Weights of a small transformer language model.
Size: width 576, vocabulary 8100, 73.2M parameters.
Training: a variant of Muon for these matrices, 981M tokens, 14975 steps.
Each number is 128 + 24 x the weight over its row's rms, rounded and kept within 0 to 255. Layers, rows and columns count from 0. Numbers have three digits each. The size before them is the row's rms in percent of the matrix's.

# layer 7 MLP down (transposed), 2304x576, rms 0.0357, rows 297-437, columns 432-479
097:122128128158142100141119098087114118138137141112165091062122111140160119122165183111105140127155134155108127083157119124130130116120175177139154
110:136111132103145105088128090087145110143147123134163126135133095112157162100160127125117100060116095138113124066158165114127123113121135134158166
103:160144101124112105105135124112091096098127127173075147142130142079206140137124106152148133100162117152136091132108147131152160100146120169110149
094:156114125157137105141132134123161055146110127165130144132159147089099088126147158102156123129159104109143133177121112145139078123140123178149138
099:129142156105142098132155141148114158084100185137110085118154093065110139133134126116174142137169098116150138178170163120096128168074146106149124
094:158140149110123158089108107107131125146152070137170107143105096127122132139119141127136131152086117114115122128114112143149183114126115128102140
099:133116125137160143173141123087154129158129106103126186100138090145144124129149130122164080141147153137116127152090127113158123108117113162129128
105:086120149122154133124074098138184118155093129146127149120145133110145083135117155135143083119108122102113145124138162166148095136126119123115144
092:128147116153137145134131132136149095115154111148170124153120125095106122138158152163179128147142121087168146119138110094103132120114160182137115
104:120132105133154168119165101154120094163113152115135137144155102144173113091105132096155149156123135099105112116132167148083139159126125167114136
099:142186120121142126126123145133106214112159118121130134132147116151135118144129133086137128103108087150139163132096165113114147124140131162091116
098:107124123126135123143147182168128185126130124172113139137150148136103149090188184129150159115109162140147153119161162113127142088142130117105117
112:122138126111122130151137139147097110141092135102151097116140109150136151143119166174141094102107102144142147109145078149125129123145108128119172
103:134134145138091121106156091156128099081125115143090127094134138120103146129157167151135154152122140109082134145133129129109136135146108167129146
095:160121164146091128147147147113110137113104129128112106191143166125130163113177137148167139162136104109091126082136121148139110136130106097134126
099:112101103143099157101132102131144139060134099120109131110091132144116103154183152117152152139147138118136100134082170143143148130129092136150117
105:158098097124130115152087137128119127128124128126093157141182120125099177131119144134143061088145091110124108137108131143133180101121146157137114
100:128155099131153127138108124143122142100168156123166123128182131131132130086134121143120142099135153122144164133145090131125071064133145134139120
106:122148101108170105127115138139092133103097124125109129131146132069178125124141110173193119124153103122045110131115129129109134161123181125130179
098:122151144132170137136104135117152136153135142091118101176136114126143122107158123137123149167119191101088149128088114105118087149110084128127118
132:136085106159165187102136093153109104126139082095154097143112101134144096133143108142137144124135146195105097126153144096129141090134136178128110
101:190155105131142106123151127093113140078095154104134128126125102150145128134149145134115084160103127123126094122098137103107098112123130107120093
091:135141122125169115070153120124135128100147126141160097144132127093130123154125128104121141125125151138097144110122141081123133109139188162143123
094:085108171193146158138063145125116119139149125169115124115128165132154130160114143113127175108142105107123168145139113153149099117120153150173104
096:101128129083127132098178135083104131067108107119211081151098142141116140147133144128153144088126058091081139128128193157071166146123140079155124
095:118076169119099135144110108141136126127102158121138128131125110105102123122144170175145115164108108110152129168130134115115134118148142131119109
100:149167127138114115176068152137128160151114105106095148126133120105108102096112132083160101127127118131094156074071119170111139117112136145111114
100:167158148120096139126119121133084117150117167122144100109113141100057179081118113175091150153120128110131093110132110122124158115141153092140157
095:118142105108114108129069121137138105128170134127130147097120144151142144133072132127114127117145144177144122118151135115125116129096124124112121
089:133186100115091128148128159149141143155100125128122120157135116100114146096135149127153089082159120162108135160152110124130093126164126099158075
096:142131131115161137141127111139137122114110136116115173128122112151117097128098139136129159123113119104167097121149116115135168131145096195113175
136:120128094120104108128150125121124142102108147118107082143095115140136154104096113174149148096127139158087106176121131092118125111094142140151171
097:158150150084150102144095106181141140133145145122109151136102162170134139125145084141121148149100107142090122164166101122106137150126135181127111
109:102084128138109092163146136181104174121121102100152141072101110087125140077150082160112134123140159160103112115138139160105088101173128125123102
090:140130142108146115076161132126121121080178138131080116166163155107159138157107108147143086184151108123078122177125167108132145083126143102146143
097:163113123110166094107116098137122132146132176133141126106118086151127144094132157171133163137137147134162131098151152139130108147144154156117169
105:141104116136136136130099096125116138081106151072120113134120158159126118139160164132100123125121124097140098106159101098075144115098136133131105
102:148129122104122111143088134153106131116123142145133100128135111112128132135152130137104112089132171124051133126129150133085148177065111134168139
097:117121128155160139148144127125156152085168146118121111105096144123132116124138158126141116118110151127114161117118100079122108136154109102115139
104:135155132129104151099123136170083156107122155107173118132122106195137124101150134068138140094142136158120106137157132154143131174149180138116119
092:087138136129127148089178105136134112143101111122097112135137132094136144138184120108144124167108138126130124098118087137138141110110130170152128
094:123106114126123128136160141100126131129165110095142086159095079132150104119119147111124155150137155090084121109134132138164126149123124117112124
091:136138119157117158089119114144147164135100161123166106136113143140111125106109126111139131129077166094113109124153178143121115117073138097134075
095:161114134134144111089088133163135106110172152141164097156099134126113101122170124090168115126142140086150105148130132120098126121135109144141113
096:160109120152128114143109145129116120083128143157095102109101157155129136131114124124156125078093117138129150094150143094121132112093119167127104
103:120128106136096174115124093148145120129134161123169123154099139139154159132129126112164155106093135105103160094143157136122146110126131158100128
099:135129142146155128137129171110189144155106132142199118152110114136091131099115183106153111114126141111134138154134159134130146126154140111122153
096:181068129152117160157169138127112119123159123096139146093140117164133102157132157125101116106101122113161110137130114128117124148134125065106109
092:150134128135139100154124100142141106130111105115167121111159132118090092139177109077152158101140122070145146137088110147135121128132129113101172
094:129148115126174116170139149131148126115136126128108122132121102105119112114126130136111159125119142148154132124107143092113173125100137151118153
112:113128166075125109163168156121154101163138117148162146106166125108133141135110132137141149089125059168121090141146129112145123098154132094085162
099:104112086196132167107072125108093133114129166132135179182122137152128141163179172153160119134101151098172118097129120137092146158102133077121118
094:122132107130109136131130152094154120093125147124150121158145142141131094161101125172113133072090135129129132138128115144134142118177177076150106
095:135123120137160097128136139110122132090095195125110139116117185119129117097151135084161139096120130116155144117136161111126159117115129128140108
096:060140127093154097153137145153087097126104124116121131140141072105119153147132151153092125128148140093133138114114109121105113095121187141076178
094:180109161131116110118105107169090128126125113127100192141092135068107106081129160118134147132145116092125104132157113113130130089116113188122137
098:119159124134093111108097155127179145103126115142128159121114092119106184097113158151119139086181138127174116150109132108112126124110134119107132
094:121122126114088144135174092152084120120136079125126125173114114081152118113097121125090125133192131156116164099150088128158098131139103100113124
100:142123123085128121143123130164145138154154174113130124108091148142152117117146123113157169109120196094153150140111098144103122098140138128144067
111:143088120110132104131069092100130174139156160127104119119144178157170123130088082151107147151142175137120130115115157118106125154111132120122129
109:138089139140138139147107102125111114154127128139153119082132131175112172114093127147096121113145151139115157144132138143150127134137101126113115
092:169122107160146123119102128106170154142080129151139127137139169098160091126138119175151099152148105113116135144162092138118099150120094141152102
096:140150160135152125151132168158152128122128134128148108120132066108110131106162158152151121106154129101097171141149114173117149152119138118173144
094:127165134178079157137101073136151102131148136085166125138117134137150141132167092152151145092163146118146098110118143141090125055112147116106140
094:135095076147113139108132171141085113136136170150086169085139151148127110139106164095127154116096152082126103077085157149121136123177114118155147
086:102108137113138144118172160107105084139139172132116140148106117128097114138123097131129130081124124104097100131092149076121164162162129108108149
092:087103168088178154112132135126123132151120102147162066094173104113140118085105106163121129105117140117135077124149129124136129100053111138098105
099:135138167110088151098096127148083137123130164155140155127162124154097156105116068134138125138170104133109117173136114119129069103145128148146123
102:133105096119126140134142140098093131128152088124150133156099101150103133159128120125161160068120143117117119142151158122166124136150121138154144
102:092130126090099126103096163153100132124105116143160068131130112130138155131147119144132099096120134135125069152114157140103106113126119158167169
110:102124125166151157133187086130105142152128121143132191109118105115122097112124108110122130114129127196141134095170113117149098108110109155135153
101:126130157130154180115151108113175089113082118118157095145135092129113109106090157158150092160148132112169141139108070125127103127111149158137157
094:147141187159121142166141164147115112147164124147102099123127175138100165108112124145124126143146152129137104109136119094173130114126168090108118
102:144138100107119120147119103134077144128132117090110132105145143140117115145162109131124140139118124109084116117144115134089142178134159094073161
098:142133107101107131112118105153119055130143132172125168117112146144172170149128143126124126112142174172135117125120144094126127121095174132046139
098:108118116156094107143133085131126155148126130103156111118138171110107167132131158133136173119148167156136107119126140111141131134135130139123111
093:131134124139106125143153147155160106090140122108127148150114106144127128118162139169135170143128132138164137117139132116113173123130110124131174
096:145126128111159127120123147145121137097132115099128151095105145114110132096161105112136117152106130136105116092137068115130082110097103131127096
093:133144141100171124132139129152114122157102121116092126119111125129145118130137163103097136113119145128123123135156080117108143114126131123184129
102:138124118120098096156141103109155079119144107133144110125156090105100139133127130130079127144157112125140176098109161172146152137128139143102101
095:140109131116142129148126095153155144163092142121149108153158139151159149062118102131156137145159090138145139095132087126147091133094109120145100
095:122122101132140088146143084119147118145080144146178100128130112153123143137167158104103089144127136116097081114135124152127134102140111108167145
094:155149112148149179145118168125128117130130120124098126118162123102128051153097113101144163122121144109123161076150137091116106173062124140126167
099:138119151198151106118116133097106155138086100160123092165123157116143157193142121140125084137097107085103104140109154119146178183139188144159160
100:095124134165150172166125148148116126145129109116130137102148118106139162170155097158147119129122147139152126133103139139119106144118101117100170
107:116202066124153134144149101141139129120127180104150117162155123125123113130151129152120108118158163131132146134138133121117109155142089146115137
098:140143143130126071091099194137127109121140099121156116151155089120152118116119174109127137120134109117137090145121096124121158126156112175097132
103:157143124109136189105121125122141129131122149122156096131157118121184132121128158120110144127054113163132096142097138112123104158151113122137131
107:090151140139078171131093129133117112175143122093131116139100121113145167117109121134144160111126083127195076150136147124118124112084093133117095
100:079127158116189120086122111138112124128111135129148130137137127141111125097150158120141113137125127138155129124108103162144117155128085149159125
097:146125129124139140126148098131127166113119129132131159114083125140149128120135146114170060155165100132103128085119142169124135112130119137076150
093:124144160146113160121146148093100112110143104135094111139115123162135124162122132131083124136156086108128132160146138152086122106147153113119125
095:095117135193104138131128111131107120124125120090132159094179132155131127081113127143117108122153152085128126171093126105101116144151116155138099
104:101139128119166129113110160119148166096128148123138158162135125106128127106151106139126146122148147132135120133146118119153123143147147140097103
091:112148115125137135116130138142105139042135156136112109109143193112097136137127113119112175102143113118147133117116131167105154118133143109122143
111:125140118129119152155109146084090109138139086164114118138160120121141100100160129119123088114088145111095164104126149141106079167125131081109183
091:154119133153100132130117114093145113094103130062162111098114152128138156116123112144131156170152156090085148137118132077167070157121100092122114
094:123170146089122135146165135134138110156116110146135142146132116123111212102099134112130137121090131162134072093080157111094128099117138149111123
103:119161153122137088139147118202143145151164138101101131126148097124165118111118164096085116100094124172125098100111110116108162112137073135151157
103:129131131115099091112119120114090095134140139105143146139127154083175185154153128102118131093143078119135160138189108157163110074096142142104120
104:101108141116099157093144101174117095101099101146115147116116083100132126157095127070138162123132140097096139135109139142153169091093110101085115
099:100128151145116124100112117115092141115143128135133133105127138116131129152132118075112131121124120083144095138150145162153172139095103136156104
102:105170147143138136133118133148140096153135143152134100115137088113091074071110201074106157167067165124097143141123117122155153171136177120109087
098:092109138122126130095116116151099140131084096116108100131147157139135173114115151131125078153164137088118126128122169158124144115115145126161109
100:149112115127136114135107100110187142085134137169168182121135166133145106116098097083102137148116139119104174131137131118112157108158122198161167
102:117130108119124124104116127159125135145120135150169092090102097140119129129144126149093145122111160144162125171110127199114147131112130157163126
101:117161103134138163112118116105130126100134143162116147091140132127173139138141110106133148109137140169127099148115120127118114097116110137146117
099:128172094137154125139098102119089116164134118156146126106113147132119147124122110132148131137140136148094105147122137115125136144098074135106150
107:107161107090112104102125161144148132135120120126111115168131113122120130116115140148147131108101117171148078158123139172096137139158105142117097
112:173114118119137143090157145106157104136141122077115128121130133160088159080146106100112077110128095118097094088144129130139102085147148126108134
095:131124113136132104135105129149105112128145111139151138145178105117126143077117147134125154111157128128141122167117099119109110132157128084115131
108:141130154164135142139134150160122114117118122148147129112104068121100102133141128127140142146108140151113119114131094094104155140103119162130141
102:084114192105155183123150095111107151146139133087156118106087095140111121111103139093117171169131114128174100119127147087093186139089090114146118
104:127148117110159156117146102111116126151122172157096116109111134130127113123146139111122113150194111107191139094136138149139140095179101135155165
092:133128131115144118119142148118152155146118177123115089115146129148122182095148144137131112114103193079174146112138094096110131093144125060085105
096:154104127073093106162114122115149126118192127156134145115134122095145042140108150118184124100133147101169135132199128106129132132141114136133133
096:119124116109065144146128141137157107156143142142160154141145139086106167093173109143103141127136098162128139124146174183114160150076129134163118
098:149117132129161117113147127160093131138107126119142162160150132139116071097131128133112141149190121096109159173118099131193108116128112115125154
100:130135151135126100127102139125142156102151169104149122132086129110112123098133068072144136146168150117142111146098113166163101115106136189119105
101:177147098140138090092092093158122086116151167132146113138126136120151189123166103091132144130122118118137098077157131163165123102143114136112133
100:112160138113117172168130151152136128105122130130150105115137130101154085145138102132128137151147126107100130103132136183106136124113144140108152
105:140115128112141123132125118131105110100093150109148143147127132106126105140133116138099128139137117099104162126172115076133113111145145146137136
100:162112127099187143135112162121122139086132109117104134125116092110114101076099114112163082132112079120104146123110156136150105126126147104118133
094:112142141158118120137129106139188123147142104167136166150131133095134132140065137126114117164145099090157100132139132105110121120139125159176155
102:104104082113128107140157113137115139151130135117133129130129101098148130105099146134134131125151115137129150110092131154156099136116085145139120
099:114127135123154137114140137114115127135101113094141098118089132131108153139068143114150109124129151143116140090120133147105153100131155105090119
096:128112161116117059124121135136140141112106104086098137143113103118157132101118116092084134194106115149098117102129156158141079105134124099137085
100:160188108124121132061138120103120101170132111130112147158138110131146148127132152123105081106138125198099120165133126119118118156139135139147151
100:105127120166068114119134099163132146145121085152114135145106167110109099114116088156087160099152070176142124147088190082176150114139144140122161
094:090108116162161141141141104102126145120145112135145121117095148117132100162118123141173083142118087148143133129147120130124161153127130118118127
109:131158083105089186124107150116131091116129108118080110136120133133110127128169156135076082136137138153108128139159142098161138099104144120111138
097:150088129127118107136132112166076110156135109143110148132111119155155128139120081128169142118098115141147122099142148129121101142137144139109136
102:129144117143137177163138097132129113145141115137101100125093137084087145160119099135109149160124130171111170116095145139109136126142101122153108
112:144128117135127137150140124137112138150170132126121106096154100144112133161097104143140082108110125097132111136181121153101087139128087126081151
098:141156198135121114114134129132117069117092094154129106100124161126121138133143126094145106074101122138159113147175114187148140137143123134121145
098:114132133139139157158156127142146125194145152105125121144134145154120138123130144165125147114096105145105114121127146112104146109096104099141075
098:137123189140131139091127104104136112134146120101129156136143139152120155138109135108099095107155117151136128115111140122139168135128149138145094
097:123100094144114140092135147109111162103141108100118100077156122122150105125120164174135118165100065109138163107149073145122196128124133158138147
093:106102135178136130114133140100125118100161125142143158162086135132113124155143148112125093119120141134136118156123111119134110106105146200135138
091:151070105130111121103135131149074138149107148110116131143127134131112089114130103142098155139120100115151147139124087122171073150130175132147111
095:126169143160156148151116118101121187130113143130143165155126070122089122113156122121095122114125123191147130148116150106108073102137121089147174
# layer 7 MLP up, 2304x576, rms 0.0357, rows 298-438, columns 432-479
115:156128135151156143103194122123145108163110163116112158111114124114137133099145127095096058081109130158115164099117176131110092143127139140162102
102:115110105168157101106171139102091130130149127164147146142122155122142100112139149143162120137130142091128116078099147091130112122132130083089164
099:118130127085107110154114123150157142146131115112109192115149113139157081144154109115151143129151106147103138154140128166113072116136128129127094
106:116127091151110125155131132147136165125120103136086161137125128139096127150139177154157115094135129130094084151158136109131107130118093108148143
102:120101145088124075121097138145139164120113085044106122108127110136104137121142109171149168114115131103125087156129106087144139092138144091099132
096:169166173160083107152123175119134166126125152141133148112160147119127101107118114145122129154172139123146093137142130147117159109151185146167129
105:106124132082128098131109104135155092132106136161132104095143109105083115143106126106140091091067139109130128185134122154132140136142122171112155
092:083130083103127131116135134080123068141147153085105096125145099156135151130116097097111103139138105127133133097122115119141157114143113118142134
102:133154143105134111119098152116150135134083127117122149119194133128143100113104173151092143115170106138132096145118142096156124127137156149126132
099:165133135090148123131152145133166144116105111116126141125132169138126139086144132135167155126147144144115095130164107138107098122133143119128115
094:141160115152127119149099087126116131122143128063152169134158125114147094153147120165108138093144116166099111148119130112142164141111158159143147
111:147117098137115157162158144144154141151108159116106120171098099105124089120158184130128143121117121156171127135130148152115094112151090093174117
102:085143123070093144069104085147113121085133128163111145140128099170142170124126149112145158104131130146181157111138086131097129111129075136165139
095:121159142090106154087128153147141112173131140145118089108154117085122119124155114146146133118106140118130123089145117125123142119155116199141105
103:166127170141104138120105126142101144110156150121073105101115124105149133127144133128090130143118125110136127101103136126102151123182101090135125
093:154154118145133138123125171134131152104167122118140140120141162126083179116131130110160163113134119126133163114105136145098111137109167188140100
100:160117112150147119165098110096104096166174176108150123103123090088141132121154143142113118123125149138156134126093180103150107106121084174131110
108:164122124140143141115109159121107113099128148092163156114110080158173091147139166160039100121143160108156177078137114139158109133139122181123105
099:113128130116152143182159144155182122109159101119136135141140159120137120131118101174083140137167126119115095123118114141105136097131100116075123
119:155131112189144168139142147111153138082108097108168108125111100109140106114166112109138159130174118165156130166096140160138078117116191098140093
100:158117113116072111156149125164142119110098131149145112142125126117122201094117143152086123091115131123146103094135150085123108111111134143150118
088:125131132122099123154187102102139146116111157118155091150106143115150185111088091141134133116081126112114117160107140114150139128132107156140179
094:159174119129125128106146148146136131113150124106158139113092158121111104126140148116104108088111113105137120168120078114096103189086115096101135
100:152141127164141155142147134108129116126149156113135135119167065169121162103100109150119122153086117127127135105139123097131150116122154092118132
095:102087149112162165167164131133126097136127090132120134155184118104157121099143124133125132122064144133126151095124154145096115110112097113092141
105:111128119157106100148143128134107129116122145103143136164102124135148159112148131094148132095141152137121122105159126119171111129144096123112139
101:114086135133123134142118161114133161126152118156159107154102108104110159097161110124147127146153133107089168147150102103113141123143098114130153
092:165135132144156122087160173125117145199098155129091149137110136145133099106115108103101152104154137136146154163147134129150112155172116149180141
091:141101114126179150132127069150164151112113134151149155129078148150147141081106112117145120117138133131133130115113140149179106175129082152099127
100:154166126117120105148152158138113110141143129159109118055120115180132118156124164172142153126127118167145113120160154094124094107129083152131138
126:145154119113114112151176150125106151167113132136131079160104135164121136125129085171136146123140117170121097123149096087106122088106143119126107
098:140135136136151116139153133130146143118163065146133135127171121131125109127115112161116108074136085098162165101097165134150110148159093128113110
106:164094087145136146154116115136137146128106113116125089093146081123088099101143072101145141117125139125130099194155120138103123138136153128130163
093:137152130068143117190120146103153109155179134154147125093097132140129147123117129090135172106112127163159163093106180135119124136136170152131117
100:132131109116117124115111111124165099131086131112104138107117089155175126113119149108126136108192136137155121145135132133152143154110113114127136
106:150128150151119151119153132130128153127083145119115125109136127112121153109132103156196134131153166116106159101098121108158115140145134162102101
098:136117135135111115150113093133141168130140129132147151114148136101112132135153124129087137145122127094099127141183138102101114096133145102095149
099:108128114115133142153137125096143152154133135100122118124129165162115161118139149159121143083115125134112147118157099099090127152133122106094085
095:140129136116138087131141140168130152142134130126125101140127166144093143150147067090124123183133071128123122106123128171117135139115116168107168
098:136141153114081095089120138146120123112145149093131171081168137164155117094151111162147140174127114147105176174123118119131112127145162144112147
095:107179130127169116156111135137140127157140101091149144112118091127117081183137127143128140128130134119161160064101088112110100132139124123080129
098:110132124098106091118145119177099143114113094137114135148120185108113099096111139123084107129135124089131129142104171126148169129148112116107180
097:140083172174102140118149126111170124123146132123107175175115159119077123127120080123160138151148169122184121151122117119133125096147101106106091
098:103128148089079143093105124124148113164121142076156125132144094130133136115128114129121096142122166151115133140176119106111138160149164147177072
102:141106110114109153066124103156169115172140173115158154119114144127111156133128110087124173155141138149137160141132157129128163134159129141159113
097:150176119123132116129119128177111122142090074094144129171142135144140166177123151139125119118112128142150101165159120108133132109147176144125160
091:129136130130122134096157129108130143113092104146117098139119083081155183114171145122138152101166122175154129124111082160138123082107133157171133
097:122097091137073140116159091123116141128146134138125146081157122136179135115117145130083097104120133137112122117100119077139167112098125136112110
089:112146137131175100098112133133109101129190172097121102115096092164129135143143132128099133172103130111122090164156140129139121149119098128127112
105:134143084117096092112157133106128175156151148100171130129117119111168138146129163149138157145139061139142111098133093084157155090150110129127115
097:115114165140132111107135152129100113156125152149127128143121125127165131125144119131092097120150114112135096139142107126124137128119113124134092
100:122086109095128102113166126115145123139125151146154102128170162176160154104109115140105146118152142126129059110113106097084112130149159104217106
102:119090146119129113151125114147108167171093132146117129148125116140108139125110176096155104080142141125091181123136135151132174165124098110123142
099:111129154155110135105109149102112115118136102070158102101154141156164115128138109146091181166107138132101145103124105120142114124155164138139104
101:110115155078086125140147121086119135112131142080163140128142168136105117107136140134152065149157122113124103124098131158151152088126151091141116
094:118126160113107104116145159156168132128113090129156121139154145041107123089148154119160138135138110173144111140105151148099101121157155132108118
090:123122134129130111109133108140165152148181127102141114180135126145135136135155154113148159098148125125101118140099109146132153119132159151100122
097:115134108146097133132136126107119142098064109089127133134102135120143143137136127105130136139135145158134128132121085192141149094110077098145114
111:148144149107090091146099146108103153143159152172157130135120119141109101140100129123120087122106156169125124109098130119108088142167131144178099
106:071187101112104092137113103125146117144142119159164120126129160148132128104123109090141100161077147140128108141139129134120150071087102135130135
095:132140146097120150107133117139110128149121166101135104199137106094087171151142140118111156097141140127145139138142150137096147150123158126146151
102:095144173125172111121092165114129104136107123166127154163128144129136142139127083147110121123101124163158137110131076133158102159110138127143158
093:164114065110100094119138127131126151139099134142136140134126130080150110116118138155161109143161131122158143087113128093147101163128096138145132
095:138070077181114119134125139097092118118137106152156136105115134174128143158118137142077134112162130116109144138142122185143161122100120098138134
085:125170165137099127123147098108140114141126103119155124119140170137131168116140131102125125153094087158132156147143151177153144097144143122127100
093:096076138156088110137131122100111116148165172157112128102083127120126161118124128110157127095149127149081136128161128079141082144099144144079105
102:162172151145101138132093117142117157121143112122113115135145146084151183117134145109142123152110112140158123143168103126140082133121121111117131
103:161160142140136091165119153151165153144136118099178104102125093115134123139133131099093138084131154124145143137140143104094133097136125115151163
099:146125099119098173116113109139107128132101135131129094100176112155151126163163141103105155106136119073152076118114169061114122140093119149092137
115:084099107145157165105135098157161143130129091223122217127169159110077126112155097107138133136138151142126090133097136107107111104086135146119096
100:116142157074110141137163146164126112147104113120155101104155069152106107110165172141160117122154090130151114120150114119149090102144136145126157
093:102112126161130101169120100136163107127137151148179152079149127109171090142149151133145080137131144156149131091166134140160111108103141147171092
108:126145108110075146123141151116134153144134107156150156132164096129146143113103139111145081101129138153116142105082139163149090070079158180165144
095:096119117134122127128127112115114133154135165109118095134121137133143108127127118122102126125122127111128135149091121113144110151155113101120107
098:117144129142127165147133121120145133112127145152120145111108133134155108136132140097153079136146162092103119117111137127110128120150145082112122
100:123137115118138093132111130114099148109152115120113136132114098119147120152134112144057146140106097132127119119084124143126104128095119109131119
096:154120144078106129127156149136140120123132129131163143172125082106177126088098170150127123127108088129131136121116158144126131094102093092158128
097:113116110206162158151129174123129109107092130097120089143135084154121118130194094123119172109115129147161105125114147123117102142085109157180154
100:129108136154120120157158117160137120091092102135141157096094114138134118117140118100115157094138147135160128141140161130144121080159152175161104
095:092145110147094140142074133144126123096106126105128179108131148110102115141129130067148090120124108134144109119094097126105140099120109139169149
105:178097155117178148154119117091124106119129132119145141098158116136136171094158105096104126123150144159139144125151133114169088141138139207107102
096:110128155092123127097130093123145163128124100107122129085116151136116216107104166179122130141151133132102101146127147122086174103164128109091093
103:141103135126158107139128134140079134099097119101126110179128116113150098138140142147106116157145111145142109111082111135093162097125112089169143
104:183100109162118152114128168109126115109123134134160141131130170107096133131148127154148153143137128163163118074127159163066135176099124100142126
109:079148109123131142123112149084132139127105122120145116168152117146110089132155108145120108131146121132127147107123119120126119128126080087124116
101:140098097111176115133085147081131151122182137087126133141139147162124141098115106160108140113102109125150055134137104085159135112149131124100116
109:097111111139127102161094139148116141160158132148148134096086111135160156137111141134106122148083104130125123099190163095159161104131110150154132
095:117103153135090135132127147127163165095125158092130106118129122140122139152142142123176162130132110122113148127140146142120141104126112112115139
100:097090148123109113096113116149164141138122148130117103139153159138137115183154098116162088123090138123159122124077168137118165104155122139089128
096:134155110149137133130089152150129108086126113135158099128136127104113192102130122132099116100157114137159131134131120132110101083130111139142174
092:164154166110138132075151156143071126123089113095166130141119091124126094095095136119131146125097141097140100146143135095133077107123105139137147
095:159133161116108096115128116087135154191107136185163098123140144100098161153114119110152108141134121139169146101175145175112163108101144145146098
106:136153125100129151082122130152120163114139111135091100162124145138131128082097132158156100137150124111151106143149109124080131120135097125160110
093:183116122143123161091141124122132115149110131092154176129155103171162109083122149141130109155145113157148139114160091131084127101120099114122141
107:098173098142147160139125121144149092114134124095145103157097130151153124126185098116145150141125094132127150152112123173132133134140125151079104
098:136139138099141092106119119120153133119135135098159123088104120116121117147161084111171127123107098183108115133138146135082125143113122083159135
099:117111141140139139087135098156134140161157154145153142132125148159165095140085132115137104121200141105116123113107129135140098123128134108120121
100:073121084169137138110162140137142141148127157128103166172082140151175104129122120107114111111140133130109138120105087113151146147152126096115145
099:155122071122109096150138171136143119140121118104158100126109132136123159136116164135120133111118119131156116112097175130119155140130145162100122
100:149181113147132145131151080175112139134148106125157175118180146126158146143120126101127158124129139130149098136143141164119152159131132083110092
105:091135119111119171145096134112118139122165115154105073126138100155111131139126136135129094135164116119098148113160093115178112097164121117152140
101:127195116110144136093167168117113153131166109143164111165114117109075082128112134131079142111114133084111097108111152136163137157158176149146176
093:142076164122114144153127169131152148136125131110085137152147096180096119108140117171108114133102089120142171111134162127110104106139190075156115
102:120119104145144096149150143102080158128164134147096130135152162094084165141153112099119152103117141137147131115139180137141123109130177148145122
106:134121093156136090126079139116130116171141131132149133146135102137114106128147173103109110143110154132078140108136108169139112155126103101116163
102:129116104143136137097167146119123147118140151168090133145132121113120092158146138115113130144150106116141121119116108087122135113141132097104113
101:156131110156117172117128154165191088130092125139120106147106106108134157132114095151123125094159104095153125124169125158115131149152106070130092
098:120109106103111161181131151150145153113125097113142125121111171130135079121143155130131182146101164152121123095149103124100117126109141144195118
107:117138100162067169096162133139137125156116113119135151116084118176114132118118103088116122109112168092164154121097080150142106082169102151103118
103:144161095144129116103154103154114136110167143129122102135145111120107100136147093079140174124050118142117115112138108148144171132106134118121111
114:151104120091127148095119105145111092139149129152124094149087147074123113106100144142135103154101099159151105129149103117137127093168121143106169
100:143136158141101098164106108119106121140140149142147083116138144136109111161151149126096140113132161080152148090141126156148135077174133102098194
104:131117118152169104063130127105160145141144146134111146185163173094129117133133178095126116109127115143154080137140140135155165155098152155175160
088:136121116137121140122097128147159135118137116089149130188133082137122141100150142140128151176141145118127114126152081147116127134127133123106091
099:121127110139138098089122136140114140083118121139148122117170146114152147136133115124114175123131147154074161131139157154167152141141147126158126
096:148143136188115097116095094118080103168127113107110155137139112132122105116122121178125130179123158114148124085160114146116168137105087085163144
095:108102163143123113135134158130149107123140130144121171154138073131121164162158142171161112106142113117144140130141148100137133143136121134116131
100:138153107077205103151148134143113166127115117133158136144127127140098112127113128113108120144109110126133101142119105159104107122104113106134205
104:115128132126105173130114149094109106101201174100103138132126145123092132109143116135136131126177151105119159108096110113178131110129136143126144
100:109128129124147137141119150140128130097117155102106093130107093128111126122124142108136090114146170112102122104107122114104127102128137106105180
101:137173107123153084112114148117172113088120090113109125109134120105090098138139161124128153146127118093102134132161141124116147100120141156124129
099:104102146116122141120133132093126140150118130195103103097152168128135176114122122171133086132157193142155119152155136141100053127153135110154167
103:150088117097103121134147117126144138116117159122126124077137112100163175117164158086136143139106140176111114122123129118136123147113099120124126
103:170104194078125146106108092112135126084125139138138092089148098160135092146124129107094104116121142157115146126133181114096116183164165138161148
100:096113150126148100096136122152113139128114135120154056172148119144111137135168121127136182126163153141129093098151128129112148140114131139115184
099:126142119101129103151121147111143087134146143122110114151110133127098143121123101083146137119113122151142090120153135157124159097168152118161136
099:143153134133085150145111135127164097090137143172103125137102152095123114135146133124125112132133115119169099131131104085163116130095100112119107
098:152160164085128101098049112115130133151112105152183098134092118133111079130119158125142113113176080175121132154147156118135089153155131158110146
100:160130138127131138093135150095132085119129122119104155120148103156139102114129142098095141139139123166145103100101139116159099142097187126158108
106:157150075091113131143115107097158152138110065115109098124093170076101135111168143121145163129106172157141120100123130116182119115143124097124158
095:100126139103100143166119139100191129133106135137116132092110116113154131111118065161121139117120126121134177124147113105110154097111145105107128
102:146135136127140145134142124176126103134188135144123143140124154096105112118125150183128104119168144135105140102121141109101133113160163106128103
106:143163110115155138121142137106133104085145160172097118131134117124118121099148100149111084140130128123094095149129146100132133141168131156120138
097:127166139108119088125104147160109131103138109142126182130068130078141110107141134121143135167154128086153106142115150107080139088106127126173125
102:110144094122134144090088133114167123125165126110167134116088126133104134106116141159149117087090091176167143104129145108149132127152145129162107
095:098146107104110116158164169150116111123121085147122114148174156144089136155169105127164119119146124132118136095142104099172126131118143089139122
098:157129103115121095134123121137102120147111160162121143082112099135146144138121137114135136144126128119110087112155125170123160104133066109122138
098:123126169134095144086160130130156132183097152089119093053152130153168099122131120111153130107129087097107119137125155139153136145135118154081120
088:127155071108105136087141081130160105138161111154144143121112139110140114116120133091159123111091128115064126129105089112105144144127153200113136
092:112137099101121149132127131099105127095143117168165136129154153143154104099079164113131148120152160117113093131153083139145144151136097185097114
100:133130126124148130106140101126166140141132126161150148109135106123139151103134143118141095106119131125156154140121113156111128157154093121148095